Each number is 128 + 32 x the weight over its row's rms, rounded and kept within 0 to 255. Layers, rows and columns count from 0. Numbers have three digits each. The size before them is the row's rms in percent of the matrix's.

# layer 10 attention value, 64x64, rms 0.252, rows 0-63, columns 32-63
082:101143072170085115138127101116127125101115123187141138125168098130183079149110152063083093108104
086:168074112150133123163141136164139154090162182090181126171095117138188145102119138069088142121136
107:155122160082090157059196116137142146103132121128090134166128115103155134163084184130113099173126
086:166141136122077111160094132127107150079100105049170110173139127147193120062125149130160122134123
082:086136210109145085153098152146160148188149182138109126100126165109079178116108117143090141106131
091:144106130100099108140152164118122167178152089067205145183105137080125112108109174171189136142121
118:150116056080195121144150125111130164136139143186142170096132165128149124142181114108134100070094
079:132118144121120095113068185128097144167163122140172119136167150084161146194131181159147167110125
091:133123175116098120103146162067165135164135145154140125070119125080125139091110086108153112081119
086:121130119100144147138157130095158120188177148151214129163095068165127167070106131120122155062109
087:124113122134130144106121099122131099108112087114093131091124130172096114110205066161112127127144
101:135161185160100116122131127128126138133102130074134112190145163079084146157175167148138168163142
108:142128123177162072176118100135085096099102135144103129146140134129112132111039237186087129128131
086:177113196123104092117161138141149089129098147037134081080088144108085181120184166113113159139103
086:143143148101090146156115123129113142096113179109121110145188150097117118175130167147097134143117
098:146113092089151135122105088141124170099127138089125166163105130129130152047144134170119131116146
119:122150137154168138116154136073149095162127168193110114053148140105099092152073089138168077103104
091:075135131186160118080121132141120156140119050130130161080162185093121083183121062151169144135136
084:128103072094176125080140154080149094129145134118141131136106123153094134197180110113085162053169
084:129094127156135073103093126139111125117151069157122145072100147189137104100127084161077118084100
078:090145177159157091152187117191130134102125173114112086160116110147098127133179077100137118204127
088:118143134110137135158153094120142131089134146089085123066139159128132126124182137130101139173137
093:135168180153138140106139178082173119202141168118147118113160141074101138139085123093170101137125
084:166133163112138148171102112143106107121124189040157128116110158095115192147158189123086184149114
086:148132114098116042113153148125135122151138166161115101219046125157161147111158120096155136154116
108:103113145144046103138103162105148081153128127104109109130142093141149161101085127120155162101160
088:147114155102214125104171122092189142107151078089150111070136150127111112120158118149151093121098
098:102118115124173087078213109135094203139165125118150128155057113109072045122124145107155127167134
088:150143121116139076127164197127137113157113155085137137235086133103128174215158091109146134159153
094:145115144179119164149109103146122124110097177154103148093114149146151156120160100058141116137101
089:124101103161163119168130133202085137143161039099176131138119138140150115123137139101148135165107
102:130176155114119148137119127143096148152145076152108116150158180099124121121079138173169121165073
116:117157091134058151168089185132118149090111105141142117098168108129128095109132139101141141082127
162:154136161107148096146132114176100106107049179124086123096133178183133098094075153115126110111103
113:140125105112110108132103186116106133108189149147143083101171105144147041093116162074150107047108
106:145095104118136093061195087106144133181120179154081146116176171096100078171120127128185140200126
108:090179119189093169160127097046169110130168178080136105201112097101119155111106126143111125086107
095:177091161113114143102137131174142151090124122198112137190191143078111135175068099119110059174154
096:156109132162110206066130117102137148148085104157171131113144118126142035162094119125111080108100
084:078188102184100160146137153142131136127093136092142148130112117182099158114119162184135140101106
111:099128073114123150132217074151147122129071184150090128088101132132152138192148086165122107212126
100:141086164077148107128171127130160136128121189211137067134186135138068150182087140103134140087136
095:076170146132138155165115134190127146037072176128116114155106111143114195058109134144098171110167
102:123150091146112159110095130112153155139103159120151126132126093176116040118128134159146093126151
107:141161081176120173113113105152103119117181137092177169116136099170169097124132168089118140122077
101:153121164112119186120107099087177096167076105100127133157166094103160095146126133163100096097143
091:147147113165043181096172130146117102163146140126083173192130147153126189144130142136138104175130
101:103131125124123100087176060125111128198231067123157142121102116099075181104152166171151141164114
104:133127126085097094143095183136126159107149091085147149091108107181147132120157088158119099123131
099:113119115135118204090106125189120168081189152191139106109105084117103078093121099083137156123097
086:100179091204101146112196113102130136163187135148145138113115146103116128139122141049163151134121
095:121119168143091073167132158088170109148110096158087135136133122096094122181145162066139113158186
103:144148137126078105140093166145080151074158124119135107138139110184096123097188119100104105083101
116:180116192039170062150136127118095117105112131116115126108161176068153163143131073190124115131158
111:115185127177148117112167051158132127155135102096164131122079155154162172118151113147124194155115
108:131154116177150158162109127077173120162137109152140068182156121129139121135064135206117158103110
130:135084154136147130105139207100191128119152083116181107147108101108125163173137115123139100123114
110:160157119125085145138067117128100105164066123120089155110122153164160103074180176157112147067104
126:079156085167116119132141128070142158107187085111200142154129100118112096138120128071172131176131
107:145105114081170083141070123105099141144119101114147155115129125103142085062170152158118136167144
104:121156138178146128083148139098150139125195123082144147122180117160123155083207153126127060197114
115:123122144127147099096157095082129102187139103088102104082106167142143141108221096163136173128084
087:132109112136163092157105164140106145062109157103140136050120125177131055143108094160116125167132
098:129130138072177088147177087139064107144092145086130119129137160139111180228124106156141122145183